From a checkpoint of a small transformer trained on Wikipedia: 5 heads of 32.
Each number is 500 + 40 x the weight over its row's rms, rounded and kept within 0 to 999. Layers, rows and columns count from 0. Numbers have three digits each. The size before them is the row's rms in percent of the matrix's.

# up: layer 3 MLP up, 448x160, rms 0.164, rows 303-357, columns 80-159
# down: layer 3 MLP down (transposed), 448x160, rms 0.155, rows 303-356, columns 80-159
# gate: layer 3 MLP gate, 448x160, rms 0.164, rows 304-357, columns 80-159
up303 095:492433501506490517506586481551472500560471514437537523524600490547510432479461489551527514582550526551494463526397470478516489458477496485451545493494529525483495517503503450557454504564512547502483489509514482509574477499509461479536541535
down303 096:516413472528426470444507457511464511534529522477561565456566465623480545539478499496511526461505509456583515485479490520519493496482500516421493469485497490503533513437523505524497476473490526503502474530478469528551501467537416479483528437
gate304 100:460481480504526535492526598453565514472477555487540521465479542526496546549532513430429522468476486511508481509509542461444536518523475476478503483462578522558462537536489538474499555480466542462555575484426494507488540529498479564444395518
up304 107:454458511473517496444511596472518443511494418585515541507473556427504482554454512489496446508492546487476447460433519570500480542469469478511469535576495516599506533523532444487436523516528538536459443527403496512486517466518466523498491504
down304 103:493526442473514450450484491465464535495456465507495498495428608465620468498473512504485444545469481453474481445558519504573482504534466528496522449554515423590479535514550522473516502479545485506485500426516489550457557486571434511501506472
gate305 101:508575465592472532488482461516538510474512438530475541542522434511542494568525551496538516486475540423505530477542539562507488516515446497459474464539482505439488442586456473441467497479485433582496429521483456516500477499547463424572465501
up305 105:501494508515516459481528405414465446549531483520412545538466505485465488603517473553529568553522442460501491516526517508505498539481492456446551524498504541474453511566474521558455557487466463558480425532566514534522452560543518554459431517
down305 104:504439503552442478496439539489467479550514491500459503496521403509535525516473541465490491514526540495517563510493537485464472486528550489532522484582524479498479488584469460476485432463409506515486444405498567492536459482494475589495440523
gate306 101:535443523465491502467542514561473531515477549429511525516514513546502473541494497511516556523474539573488487529482528508552459518460445577512459453444493536474520522523408524568511392436505575545560441467482564488572567509476543469466507516
up306 099:580532479455546512502455471477460445517532445498540519525567498500466495487473567497539557467550493450534417474514495477521520557515536491442531465550481494493536562532533441486529495494449435523513533500466470451509446539564560499588505505
down306 095:448496480397481486572483525440504467471551519564532496542498550489456555524538517512518571538516494530530453557510491574584478459521422490537538503475464526457504489474501460529493449439521494493589438430564533499444500505476466470460448501
gate307 104:530529500553527485548525483459530511444568479483569580517474445543432500531539596526532545472500489468499468541491474458500510532500508454454488542530510491506472481462529472492468502487378463514466494485449476558501537461490501511438481529
up307 104:501569512516569468444518445477419531468541478508501439562440529522515469478504465485508533473433522453505451513510585534458486505512498540363469480461501504438533411479571523569415552492499618480563515539535554488517547472515469514504414444
down307 106:513563499536537535402512491514493517471473414478528462522539489563542471507516502551483526543519463542493524486489490450594501499527511541507523470466505475483521532431500607521474472475491516484472493505518505487474504453479453581492423446
gate308 096:511509503497436513530559478555466455494510476484481496464487480468494500543486451476527480422566453607399505450546464438434519493495525512478542497480491519507606567454477424515489560454500496456413498479487499536519546513504467463485416530
up308 088:444544449524520457462537434486507477446430536517524479567528500520456457562433483495522488486576480480502536496435506494489576502519445547503522441464472490547466453503414514461518497568492496516440485488520480424442544528516549491536525502
down308 090:489509508501469552435494463456471532513498540515525531529533446489518569480491503537460520565452480413479469584463527490578519492477519429529460528490527460457442534527557490457513453494554456555459512493520501517481510485441595578515490499
gate309 096:479539489513548481481486535466472509536489519417524472603540519431509482470454499545526438482556470438477501513523377484615504501467470514420485551486497479507513505523441487487512488498535463608427495514522468544460475482503457517445573502
up309 101:462466464507553577527445419451483502512524521548407565500496504531440457511550400467454487445519467531559479535507547531461456495444494519560510504457479503493523506550542528555524560497387515501535464461537547469575564558495494524582531533
down309 100:460497474520497475498506529494540473477548456492518528476527468568520455462472567563458508450502548483475540502551540458521443536505554529614442407430522558475524487498417511507506495474450549535558556536510450522477525511530442494486492508
gate310 102:497533447479495559467464474454488403405507539486531504481452519424499526528457527526565484390503519493449497523496469510472496571494486490577595459508503513538449442500534532491532463532535543487552565527456516527439538472517484488448460440
up310 099:498458453516469505514405508529502466536472505526586556547474416509452491487535515520496498495491451516460467476508460489436483433482455507499579474513466471408499469442567498542530565441577511494508528502479503502502491463499514495411553553
down310 098:488471629500549540535476501452504506480473421483477477550515498560530588494547387555547506446553581520574506560525468475484519501510506511547583440464497510533492540509557452494492440563543446439454495503516566495446442487494469528407496464
gate311 096:468506400508461558520495591485517412469432509509506551513505494491472555516510460500493515473499418472546445576592479441519546505554477515519551495451532459431502545532494538531457454535518438529558541528475458535543519462473525533451514561
up311 102:460545570480499542529486475529439480552554503555498529455470506520479519455490428533490475539476492519495423552516511496488440487474528402577477593577514528398471488513486520525513533518500500528472545466432551547484549443475495526387547438
down311 103:512464539458472483455470568494528488503499482531485472518467529502532558397517499495487588543591496534469491434560575556558417485521453427527559436477501534480465500465466474520540505469443483543530541394508483493517478496590452491470566483
gate312 103:542516515521529518489560478507492499530507476544491500526430518515523471489486476512484566491493490548449516479425513534488472496538512504580494549522455461483485498580400494480544471508496455466490502515472579545484540463513534516532497496
up312 099:520488465516528484487450474545536510489515449501431504424526459495478443453448517428525504582471419521521500501503495444389448473458467455560492487488551487436569546511444495495484551547531525464541532495479428483469553529435560553549529479
down312 106:509496581507497539512419450437489490471476578480500523500489521536532434499515514488489492507499549560519462510425528447546519469505489414492551454512423550435424473518495526490452521494533456469492498446465554527471507498558486594490504451
gate313 101:523485541504502457452507491513497464449505472480507440499495527482441435504484457501515545471430484598486506473532495453528478498540420471471498483520435507540557550577464514418538519467567525512568505533535492531505520509547494511468459592
up313 099:554449492493472498474489481487534530459551519482583588555484485549537541488580477521532482501545559529472469458547509533473513454530588509572455505505484499467463454536459514460485487541476484512453536513518488470535533409499446491493481492
down313 096:546459581503535532468523441461472451534583444425483497462475526558526477494521511486506467418510460497509493541527556518453497514478484509491493575467485500552521514556490445484533443491533506483446519523490475446450486520552427553493494463
gate314 104:489458442511417515606542436512553483487532523516462545500527532538465481514550573553547559525475523520498434481507522478512506514478494489436520492515557447540581563440441514570509506544524507564461458465537512517498526530504481524455464387
up314 100:508510558500476516532581526492459525508521460500488467518573557407475547412435451523556519481550528471485501469496559428452516510508452496556546494521528518522461454569536502460519462571528494490481485475551403441516460546431482503499518455
down314 102:465530553539485523407535502520455523567443460521490425433506509477471488474447432423459457494560494553526492526450493402505510453496527538476541522498486573464469525486493546552448506522558533437539511523458485609488476554565482504454541525
gate315 101:484509535515488553483487514483523515519516490551474479453520478433469466467466466540540493528456507478503475463461451564488459495498555526592454483504549457457502445563537434518478526543470555424479556529505518520488391506524587497469480502
up315 097:492538597480476540480440418545517452500435471477477559415418530519516512464513479525471496498497510438519462585525431475542478521555544479493475502512458499500463519485460514439544495452488399531486515487546457517467429524577521471563514529
down315 102:572492496507535477538474446493482507416472519442520528493440502512464524556434528531534499477503527522492484529508442472502515454426463524443569482526461483393509476456581478490544512426527453456540585562527484451496524493536520492530460558
gate316 105:527479510485541460465466530506505452515473496508529568482517542521516511526533582507459431532501519464454532589500552469549528567470541476501491440518532484546500436451517520550449587520502428464515509458434514462487508518575490476477546458
up316 104:556526476465542503478455523476564460567483482483513506520510465518495493456514502540495560516447482489459458525553515553518514494494502504429476568542521551512564432516543541468529545490537472516539465473466486525467525420465457436454520520
down316 101:483440463526483538420467500524524525523473525453481556531430476503524505471466504429519584475484579570508462404508515464524513465402474566472449532492513505546530480535519479489458445474480464514512367478461514566529426470523521498485464537
gate317 099:499522455461483484505438420524508468496402513543468469529471486497484468454515545512453443529444570458473496525507477518500459520511521537594581561483437477508465510501526483451529519521547462572498508466458546600485450485489465482533486425
up317 103:418542471443435474491516507553556485478471486479528481522464535475463464440498508514466531506510559450468481486571468517476521534486515492574523484466527471533481568523470460512533554533466506486411495556484475518495512552547459464492509488
down317 105:555455476546496504500443448498479547524503462597472486510541476499461497490522419422497501502484433534467431528510502468392457539510586592434514484546542453471524421482488480564534505520495539444496478500459552518471526442450520483464568530
gate318 102:422500509513532514441461483486440462475515466484516483437519513458445560548562433426463539482468501465512458454609457442445487599532485486464479463519483461406549554556473548503498489544473483589494507565514533441469498525523497538508450468
up318 096:561522480544435479500534529481541450522507478482486502532514493484521513573481572534479476478589449436574493514474501479527533448440478531495545577550528526465618448491457487530491434460597459429524432439525526425542523564466530499612477559
down318 097:500500532498528474518490531480571548450518418468468486570507427492472439554493520492484430552524500513527483507499502468515585492460533566496465513570531591519535504497538514539519512495495494437451504567557474517538572494487506446496534560
gate319 100:502478482538531530500539478463455473529514572476567519529462468499489493533491546529440464486529442523497476542457536515460538534559517485556510525416459447423518431451493477544509507509484602475503464502530507510454501518522506503508417510
up319 097:508540485508445516459505477499571488473446486526548505483447531521501468475490519523512524508534610520471543477509418511514428517491471499576446468565510552457532575412466520535496558532436420473490472444552493553497486506503524529514522482
down319 098:464503493504490508509543526515495471504533536523460597547462544450477523535450508526533543531453427485570484477524483532437480485565517498500517484521558495532481520547514556531519517495490534449446517519518554523464474492488567560488548496
gate320 102:603489512541527546424455505533501537555547535432498484423412501472480509496481527562519428463542530548492454481511504497490462461419548476474551469510467516565494462501454476500427525474502551607491449522459525550457485498544475468491528452
up320 098:454536442466567565475429557492476484448481459527529486409475470499467528584518496561563462459487474519559487540433567455392515533501559497513527550435493500477535470483472511488479444476534553548511473475489515455546516476427501479547515516
down320 100:430508519546510529509483558518507563522487441575471614471476510475477598519461512421516517550552529509605504484484529515479496483520489496511508533424478463433436511478444483558411527525409513540528443460428525453527547608504479527453532516
gate321 097:421497538581515480467512573473557441515497505517451515533489547486498505509584528442390500462597494491524491511539503457506445505468482514515473479483521461390566493502478568470523469485505479496568528510436510506495529447526449470481516544
up321 096:487502503533522505478502538548430538492496477462512563569488483544368487447542408533593494471538501555497546553487514485470525521528455503442519471491524477476502513409482486416490528530473491572450431510467463427484510481517486552565525540
down321 096:551513544497559466529484567529482550474516549584565452502488535547455499489506507495486496505584589463527531515446442579552544514462506507464484583457549524415522466455537500483472465519457498521528490494570498453488508612479474494551535508
gate322 095:522487387544539481525433524484460473535552546478542523522530511431489507512544512469547480497494521473571479494633532513500439460522472525540648449502486585511483478551516552480456516503461476461497445486502527526493477552527480509502431470
up322 096:510460429443538487572561500565495529505504512524557561507525442476462470428454551511485449485542532415529473507458448468487412473465479544458466525509543509518443516457488577503529558494512474585462578473524517566531522458459457494492522531
down322 101:524469407490487510529432463442550476511461462472517577512526486563482483518537488523539509516469499499508512423492460497472523500569547542571454430471504451488548442564572502498443511503504465486463500526488507595403428486500511501497521458
gate323 102:465551498478480433497522478503478479456538481522504479523490514525443450597502505482449463426443565490500544480594498434509515505504569522527551488505538444481496548429433470446488401444540460537493501552573570510524526533480519493444495505
up323 098:584434459492443574562477509516497550533544529487463482528511508491454535487470556477463580449576503499575484506510490460455383421463469397500543518545471562531474518569501443463492551488516521465502491474519487494456478476555575468438535501
down323 101:481580452492494517520476475504495448452469488455516482549497495484533513480486498387506469548490502542445461539522487443434528497555447516433561514491519550446562472567477510579500502523476516483505401429461469500569541498487482505537490499
gate324 101:484510532547547483580557496480501512486509466515515534504497445517464520548482522459520537435495405572524495486471512522553467477473449504435576551512558433486475482491463501494521476431488584542435502529465457499504464525526468533496479474
up324 098:489551639464501491496519576494475435491531458448511480495456505451495555442500540477548583418516551521429468515491538530532504453424467443594524558495483526566448490525460507550498488470531540535511539540407557476502548523448475491441532486
down324 101:455455551501498483568502432504524537510489482582500412494489554467416515505485478530493506499448506513519433539540496556483504501449501439514591481446513420525430484482511479532527485541533538490546475556484558463470526476456437464444474502
gate325 101:578486523470479466477537561492591462448492487487548485487512493408472519541494512468442476465456481473542484527513544526521506562442537539536506446449490533438504505545539477588487522506487550544508571517490485455401541505521560450538502456
up325 103:572485446489469515509445477507437479426522473414522523530500439469516454523444497482504490516504462449500433476478492516387491492465473489486492512510540487492463574505420565507455481535457463482504457526517553452490513515431425528474459481
down325 102:575516481470548494511453600443580483516553572420499464490501483541488496492472446530451531508528538466475485474517517530537539523423496556575517530522467510481424502499498553497511538410551507440448579508540508446571528508492477553547558537
gate326 102:473469539506514529559461502521525498525505462467487536528490402551518486564465515532501456457493494480463500342541504568466526490466433571450474492553473472439439497485492510503521548509561539477474463507525531512444533495497466484496482422
up326 100:540530469488439468569530537534484457542466442476437504488455533487511507546543499545449512433508544496538439465473622489535548547523491511480482527471558468601541486470468475458528554541574450490561485525481511486476477497485517504493528528
down326 100:459540471512497460516534499520501543584554463455550552497497597478432441568549517522502513522446441501450453531482529432500528526506476512500498424544557505459473532551459454499519535549507563511512510530484524573554483483481498491495499526
gate327 097:454510559554514486481463482505461519505440516484526511510468452442522519457536436453553562481513471448559496455530490496474558455533577535554566474542453535491577420532497457483497546525496510557506475493479534479447511557452449431463454525
up327 103:502528497487412496492470397472494499491471525446503433536467513571518507384465440436554561515496503493485517483532505504485447402573521514503527540505528513464484517540503489546487498523524536550521477433532443531512425490500521474586584524
down327 105:404531522519498468490427464522539536499488461480447480514507488489422494513511439555489441408478489423514572494538548501519494464488454491444510494502556492580455528491429505487480446493547559456458564493483522546500419522473588546419516535
gate328 097:452566576499537511488533477511472488526462491522573518464430505467525512482484545535549534524539482526454488496479427481499508469507576501514442455484575460440500472520515511500484484481432552560555523427530459531446488504515443452540561554
up328 098:522498554494443456521430558465473554497478570445489542576535511443532447559526503477465511391450504535468484497504584513474515486553510477504507525542502538486530529548513455526461544490460597515520493466525454570528478537516573522488457479
down328 098:431493542491530526543522405531463503477546492562513432529470492429534467448520490478449449421507466447445526487566465498499480506561561557493468485497452537409470464514542538516532495518531471403488542410442525555466466525551491504509445467
gate329 098:489480456450543495505440545498457471517492507459537432491592596476570501484521549503546565482470514516421444481459468498500435500518564502440466527529500586477621518530495573459525534499601478566415456455524472504512525572515479553477519487
up329 100:510444569472505559505497515481458498488560522588494528498518458445447441576471514520480447501499433522544464510524521452557526582491472464386467530506498444546477499465538473579475476484408526505508452490603524440515495478496455442534554506
down329 105:482479566533509433463524517424480477429492534444470502520508483478540518491523451523455549549472504436533527559541442463486526471526546574494473492443548499464476440438545432469491473485508493478443430469422478502462557536439456422532491488
gate330 101:459548549478531510537523561498496511475507510504589531486485516551534519476482587513584568458473522518526438494440428486576500547566503573503470582557517470503494535461496473521479499463558528526495463529558514540449527504528496459416542445
up330 093:419529499510585408520481518505555504493490489449557490471518456554512504514540446525469570474504474515534462544496511524493453518459473518533465470460437473528503562504491455547564498481560463452535419405502480519540544580556488519532492520
down330 100:501455513476470495483468500517468501457535502436469500517499440508514513574465485530520488530468505494539535468456534478524438467567523554529541588487421447459447541442473456496487478493541499441451437483508474507467576541475484537427588485
gate331 105:461483537535430456457521582492496527496466428463482527412446492506497442447545507485452445519456484549551474552512467496468488374554458507523523513465406419509421453510491471505541537501553452498423428483429491510454462533483602504484472512
up331 109:461546499468419495505574476360479560431495521465490473487530549472535533455537425402459435424479522478464439468525532533516503483534465533464521453543519442529456597479474515568538502492524480529505465517506460532467501503595496498425460530
down331 106:446506561487528434501403559447519521519560517454481467475514450473533529531516461561470524523433510495562528565555440549496493467500452393559508495568505373479529422532455511472502551470470451491499434480504489459535452474512494502468478502
gate332 098:481470425536491498432519501490521526551481489559544519535509516469476458499485482486496511437462505445545527541475488502446538447505487480570528493505532538533489465545555451516475434452501535505496538515523561506506446483521481500465486497
up332 097:447525567538474537471513499579530534520541543514550458512575574517545457501441495539472512470462501465537479541519548533493548453552520381481475445519480526478440522537535473537451522549477452464586427477457428524501497462531493419509548608
down332 098:503484494553445511554563520496425473456536580464463510426546492462553478487486510539469548477471524505470531450543454506428528513502521492558461492513561545576508520480522505580488509521564505462460458572483416480450421519534561471460470545
gate333 096:441470465442465513543542496613528482456471502434446493539455533463499489434466485447478481503504463542489497433403482459572510486468495508541547529500550447475445475499507475508447524490518543506523540569510463497563467552546573527547573530
up333 097:528506598480482395544504411499511532428523474493514437544537516489408445447577574471485565476478495528538475506450532484530517483540479445463477580568491490555462488565487513453437430468510530527477503488504485532522551532487434516501507503
down333 099:568489467491550487478475485514503523534549504524646484520500471564515464482439532572511491541547474531397535555525463479559493454479454528506483556506502553433486464509557491521474541452548488486526475397496505496524517459587447479500416466
gate334 108:464454516468445478501516469459532429519566563470470491452433528525493506545526498592558517514481539484441531574522521511463567565524520521508440504469513512601508531492477453471539465476499557525473521550474519474573469543530503501494517484
up334 098:446489558441541420478533467555458477478519520505514543544464566412587519524481469501483555520517459467483526432465525457434527519428439471449462483527522467537554543518512472470543508465501475525461408507520510574499486589543571518518537485
down334 100:556470460576502526536539473460486468454507579556558490458581455470460527455533520502483502523450560577545477579465520455565532523518511520473470505498450506467525488455446541482528499570444515446486516499474527557431501511542498423508520488
gate335 097:565481474524520512513542543493474472465465521477598528535409519599559460538486490518434608531460475457496524530567490568495459519576506546471461504521485491482431450463470574527502512486515534521514462465480540504576481487514550433473475500
up335 093:562499477508506496554428480498531496455522534497401476477503477500485452570505527475493487550535562535468431487485499416542486494461538530526564554506559503479504463454568536428485438477426485519526533491465526467452487523476488554494504510
down335 099:530484500524443439535542462504492518486512531451433522509534503466471464480546462532489574519508648551446513488472505448455485510465530476473582519476580422505556435447599531514447438504536472460518470527465446530532516453464413526485452442
gate336 102:474492466442527494519496515514524427497491517530436511525516520473514459506534572463541441503505506496529554440478512495463492515471472539539586562402507590537431500449521499512533541404519509463498441505508470525431467479497540443571539415
up336 098:501454525471529493519480522490477461524501551432491455520491509452446422448499555521463509480427541530540454542502519512552451511463442507480545527534474519507519524465443512553514480454473511528478501567470492428583498421478504441564567524
down336 098:488441510482481490580582534493516491499531457549456471494480503458523502479564485508530487444407501601503525493483585472483520515500542505526557521500472575570479471547422483518558534475520522510453520527497512443485497476465538455551569509
gate337 095:509510590525452455483461548564463508482441515545494533534423552547508447492479433531507533534537551459544557548521481501514551525488520522514555437484522517483560447565497492523423514472577570532498540563523519482495509495474537542474503518
up337 105:456490508535512530498475549515453504429465508492495428592461568500472506533575515439507483505470498436506553554524561511539526500517493542517557472485482478435498498510405558446495493523511542515525536502492474549399529530510611450502518473
down337 102:536461534410529484395498482480479485425477483577480440569523532538450589517440480460472497494515500502527589461525562500455439499480421534550523531488472433494549545533462499513519418477523515449476513526512448521493510454484530442450521521
gate338 100:440541546490568432490530543419475509503411454478571499534506404458516546517469512487466486430478505564488501491459504487498515495511431493513484526531475524506516478504575548463513499488498517500503507513509499523495544555526447543425470541
up338 096:468481507503505502490512463476470543489458529444534520471398494514500493481562479466515458496437497460452588565454539529523474493517439468529462486514527513503511444526477472475467563487490441482525408507564473515500497489468536504478535579
down338 100:415536501461482515505463434434505527469512486546476480462535503493490489480490455398517548518491519465528463542489465461562527471518423460531542439593548511531506487542562522526523534530497487482456470467425488532473501421462481521445436530
gate339 104:498539499460488511533432538543496501503476467472491504515469507515433544528521500412467500469501520456577486584444482527523568486453451547505588516545585453529521558512538540531465456485534483559514517524502431546456487480552500539488549435
up339 099:452479474502510501448450492480558582428468527498473586550509499592467491516509466479448468506512562581587491578543467486514538542485449427546500450455503499481553535516505522545457518522474504442459510492538432497487508545547485493504533565
down339 096:537488525517512456484472440510552412462478470486397529527488459442522586473463411476510579464569529492492459534463514585528559509474436458498540480501448533495510546516541468496479491496488507521453581511529483540493453451441484518528464558
gate340 105:480499504507443504501532494536531462480522470543529485489504473483501554549560568473481531500521434440527465515462469528464576458519518504509525512566563572494480491491518495538504557429487495484463472479521564455577540484502521555540545515
up340 096:461484466450431518555446487519429543495443510486490468465447474532518519502492434407445515418591497520528465445492470475490528530457490576503489445511528542522491451450518523480514496600447526501485500565523497478537497525500473398532533527
down340 104:559511475564522502489538507517461460471492508507587444471480582459518471463540490519489518458584519505522410516464475472462558484576557468536493484452463539480559525537518496450511495515505455538518414488471436470471510578509459511525505465
gate341 102:461518460452546506483531486465550486460536459465544503449529471527484454436485508572603512489423482446470462514465508521512507534531509547518432513452475521498541474469501524452484470465569480479493503498484477460531520469539557485495451525
up341 097:569483492522479476436526536520537452452531479472556436503532462395482479509439483521446521524523413557486503479460456548547612483493541429504524404444541459478499496555558470529531503427538529425488496520524566529447563511454485549539475477
down341 103:448491562499468503479505483506501478477524554462547458565487431471503490455423539478482479472481435405478478523508483595551551481518571535514511460480498459485592513468527422484488524451443502422531510482571494499529491535483500525519420436
gate342 099:561499453492518514535500422580447516451512420575564537442535514456484495540581500532518505536508477561506510498495547435512506456476536506525497481486549540528485488517450485554501545464509492473446533450566427519494445590557570476516407422
up342 097:499477445531514477543414519487536519485444532535563590556516509595520439475534503530466447537518520455567494465520492470466498541449465493494510526500471451529423536514469555431537519528525494549482527483458443516478490494541535536513459540
down342 099:559493509483529414444537538529509416469539491460492594539468531486491514509493461530534476500499444404439492466468432509551500465493469446558458512392482509512519541485525585522441526544573473507495482446408526557508536418456486451463516496
gate343 104:527489487419497414509527553512533469447516552483527486524525521544523517508450501576488510513395499489479491563489462491508494434504478502541532476491531538458425501471463491520534538391441495445509482471564556561491421426455578525503534514
up343 098:429487520517492579468492413478489511498460520530477465487534465465546497467539532444492485521498552465505519511522500494515412518545612532493565470512466554479573484610556508448481498471509503539475475503512466503498536561568510460427538488
down343 098:474537547551480526538553550530490530544493523492477467527468535442504478570509515464501482520509473514455487515505446503469461496435435410447442554580551491511515466558498524488485459547454557491516530503458500533523404579544507577479519567
gate344 100:459470458447470507521590530593510479515531564498558442507453483519525467474521480535500424487526523600529499513466490504471463548420549546477530578557497441605543494501488538567467582520531483536465484449470432576529468483559510490488509471
up344 096:511538473504524549514506533448557490534490498465493482490522569515514524469540462477507460501550526510489600545502493542521519485528572499566430491530503543538438555503471444414517453470490480495538555568573589468439494418504495502582465491
down344 100:448494512476530502453477484536468528478556514541461541487513559422472494471484563543453533541460500442495491557449503475450467477505511512526520537454499486466462492495447493579450457484499542489481536521511563555502410479441484494508525586
gate345 103:550464483518483538485568544459524439530532488466473529501521490496491531568620516519504482445518508475522473524493552494496511492508538520409492495449525452583531544494429438442464464520516576483545450504482527500569516598441485512498492432
up345 098:491393482495490511547539506494547497471492482504462399528451523502529523478567550470547506458457556443546464471458495537538512494540496503581491513502527490428525454481449520470443433533536504521471526519537483477429515572422521501523500443
down345 096:549516560458507427482493519548605512460500480396479465569509528491536471480473428539471458588528514524532528534497443521533509538521531479510463498520504523505427471519576528488515464567508566479474478532506502473562481533452474442524542537
gate346 102:450476508555609430491553469512478477488525455470569520528467477571543503469455513505503543504491532487493572525583568474515484537503521457539530485498572544522484496504509516546509533569535498417567463416465478586439516544478492475481484449
up346 102:508482540564537514491509485551472519507524433483532491481579514530422475523543470533573541585519556557487456530476492542512512497512437503537538499554433479457507511416510514461424491493499565509504512550502451441490483524494468501586445523
down346 103:497560461545479441488568529420467463505482481455518552499516531508484480482515449506470578513503525551482435453484460536580549538520437476469425492494497533530490509477472511473468555468462553454582570484521526446546612515555543480488486453
gate347 104:463508523494412495497503543490502473438492507573477599504477533529453436503526522541493416465501569548538576462429527460528497470540439495505571537494403509541532457515508487507586523504506528510482487508507514460458498576561530568585453515
up347 104:534528626533574508545524467468450537437524428510508484460557456512502426497430570488445487458523524525582472438440523482512426527533480452504549497533468522525469572487431541498568468569506578459574508452490519520477518589493470473480493485
down347 101:460522542437512522503504484510504482483461479519453465438451408442547442571405544539488456554484445563462556438509449520455501452517525538438601507507467527538513510471446492388490464453540504527550450497473472451471489501539530450464502541
gate348 094:414483465498490496537471539462540563480536502494534499480498518440467545528557468489486501527534431519469462458515476503556480552503451520515484548402544469430513517541468579437418488454471446531454504490478518536514425469467449473552472520
up348 103:481472483480472518528511510520489503574534481563439445482449503544462523459485565514452399518526435455485452565537519507445464494526524518550495461501457454535549572525488528449557413537478525517514425489461486519483491462492481424529526510
down348 103:454488496540436501519483482480556463519449434524498508425498483557545481458551508529552397492498546453499499499436477450486547434478450410519490469510496519486489474513416565510472513531530549467531461466451468488502473439501555513527577443
gate349 103:440514467474504551523500534533462460581437533501486529518432451515511513497513526491505502528419453494474442448527521501499516530442448485507532512451583457563489508457522506530550498517524510484467497491514527492448515559519430530446541470
up349 102:475587560520550481581484413512480471524535478447477618505464451528521480467475493582489515460464472523497516383470536464460513448505528532478517477486529438508491543450463501503496507471498462531504531544494466512484529491494509534505460505
down349 103:455507467554453513502543500462460597510554459479531433518508526516532401468598515514485504514486483505527561478465461491498448458492496508483426534471513516517532517471508451506561481515561498518474476479481494587448516491502452540511569537
gate350 105:523483503500471518449510570525513494560473509507493467506446495503547441484487563572444539519434504492484503553481575586515498472530483496460552457468548438502553434409471585533530569505438455481514546437541436533544500518510469530462550569
up350 100:537476533521458499451452446469545410419464523549526472490466497469534447547555575500491532552486572503511481538484540568515496565505531483560552504472497459550562516461524577491416581502501505473476487408509547549489464458528398550499535538
down350 102:517507522471432539436459522528501473484449533445505525504547451532528452537549490508461519476526511433538460533546414534541486538572419450475513445462534512582435575540512473559529518493583478505494445480498469521513505473449509479528488489
gate351 102:525457554529468499492471516572457517527505462474541538530472475466515522462454503517501538446545410447500583551460427491558535471568481530592548462550492470456520475478444490503489484552497451531452437500558466457503470527529516496456501592
up351 104:538472503557503532492493470431570509493524446468540533469453454589491612471475419477526533539424518532439494509543525473464488502465504503527530507493496504538519468495490548475526453569483505571538494474554468511516430478469397440550526491
down351 105:485538570419524546517476526495482415516444522499466485544550517579485504522476530586537507528485500552515557564538523507468575512508496524481493376556454482494431559448466448482515500457438541502518534512519503566481536497494529491531508513
gate352 097:533507467503472470488524503624493556499515479470407485439501502468458507455540448480485481527419457518479484523521591492547516496538528542555531458469421502570437438498510532484425503472476525451574553533499494553473538477474480498409520472
up352 101:516512511520403467473458499511465461532491453458482537446496468408503507461492524496450514497564503456464515563480479541497483496520527403470561562469529494510482439529491501466484479583526549429474422486447466443487466553422458519474464556
down352 101:484505457503520547483482514460477451502451525502507585485521489509476443414497471546533590497448505518528490506493468501491523531556473564494534517488543648447465468535586496534494433470519430432494519508524514459470522512444534521516458485
gate353 103:507489515521463425466507452493500429500582507515529432506452571477513497477443489537505500522514492542540419562504498451516532518510489478529544582490463483484519483485503440552505518459473486549542553498474520492550523448505490442565588507
up353 102:516474486460372525509512534534558530544505542459492464527573487498476496537554492576491459545544449507420538551504423527539526505506516427469539473522508459476456502570468523388439469524530504507461463471564515543509486450522518514495474506
down353 098:545486475481509510512509487452487421446495431508492498464499526496463441492444482474464460514492469474502527596462510555476551469515515539438555490408471532431521508524466516532584531495404506501490512436559552495425488544480496451474548448
gate354 105:490440405509559557482450493471497516494533503499567460529494468534555444551525509499537472482472459526513510573525482486592536458466487513526524463482516569505474490581428487462499464459489546579534460524565468504462459516601482542424436521
up354 097:522580552494556466535511476502439463470583567533556496521479505517577468486515480483506534455529505544466505400478443550477505477523482501469487518488446579520452438551564541486571455435531538477601553572531564519509473490538528518529524542
down354 098:524526567549493502506499476418455494519477545569527552476510539503504441503519485570508443488465528534449503533436437508551489544487425570456528455479431503572476465491491531477496456535472403444551502485515544483492499474526527430538475497
gate355 104:491459395479537402510433435497511476535433472493590513506480529562422490488511484509518505514536553494419547434509522505459533482498577538460468501475469475521502457416534591459557578517508458462434524444574539491492446529545519483491512485
up355 106:520512530437501494470572534534531519533458511492481550421494503536584536455442534538455471520541537478523485495470489451581488515479422536465528548514544558481502439489509504522482564505492467480486577445589450555519554471412468486483553490
down355 102:435449469431475451424470510465572528520513501473562464547500500490523536547476511505532490444551528483498543476528542463414461475527472529487545483489449541467580490503508534550525519560498569429519493457515449511578474545485485492502549531
gate356 099:580448504492522493569481501566488481523496469489553449451515458521502559531468589484483484434487474481562569507482508449555439464565549538509504527540534536523495505464483473489390585526468528509527504477517501471471517557500529474497516409
up356 100:404555443498485476467486585473449490563496507466421490442480604518525515428500471536497519566481508465467515436481531511528471541556458519546450529475575529532531533442484488462452554484451512451522491471528505569469457495525523487474452514
down356 100:527575515476515581524477539466500570467495587482514526539488494498468515490499492564492551497557578475513490505540587577495569440478420513513486519459451547490427556475504516553570467529492523463482509482488529524457462456425482489497506545
gate357 096:546525487569456502521493624506522509539472462498467451523498511551554464495472509500459483521537470508470508465505501518482518456564481533420511588462541446513512502350466539408473473498509474486547461488442463598530446512502464447502555479
up357 107:462467548550524426572512473514534507523518457514470566473498475481509565481442542545430512497556438455487491567474580465560557613586517547491458475508550507495496489587437486559535534557504497395528533519460502501474499559537498453441507491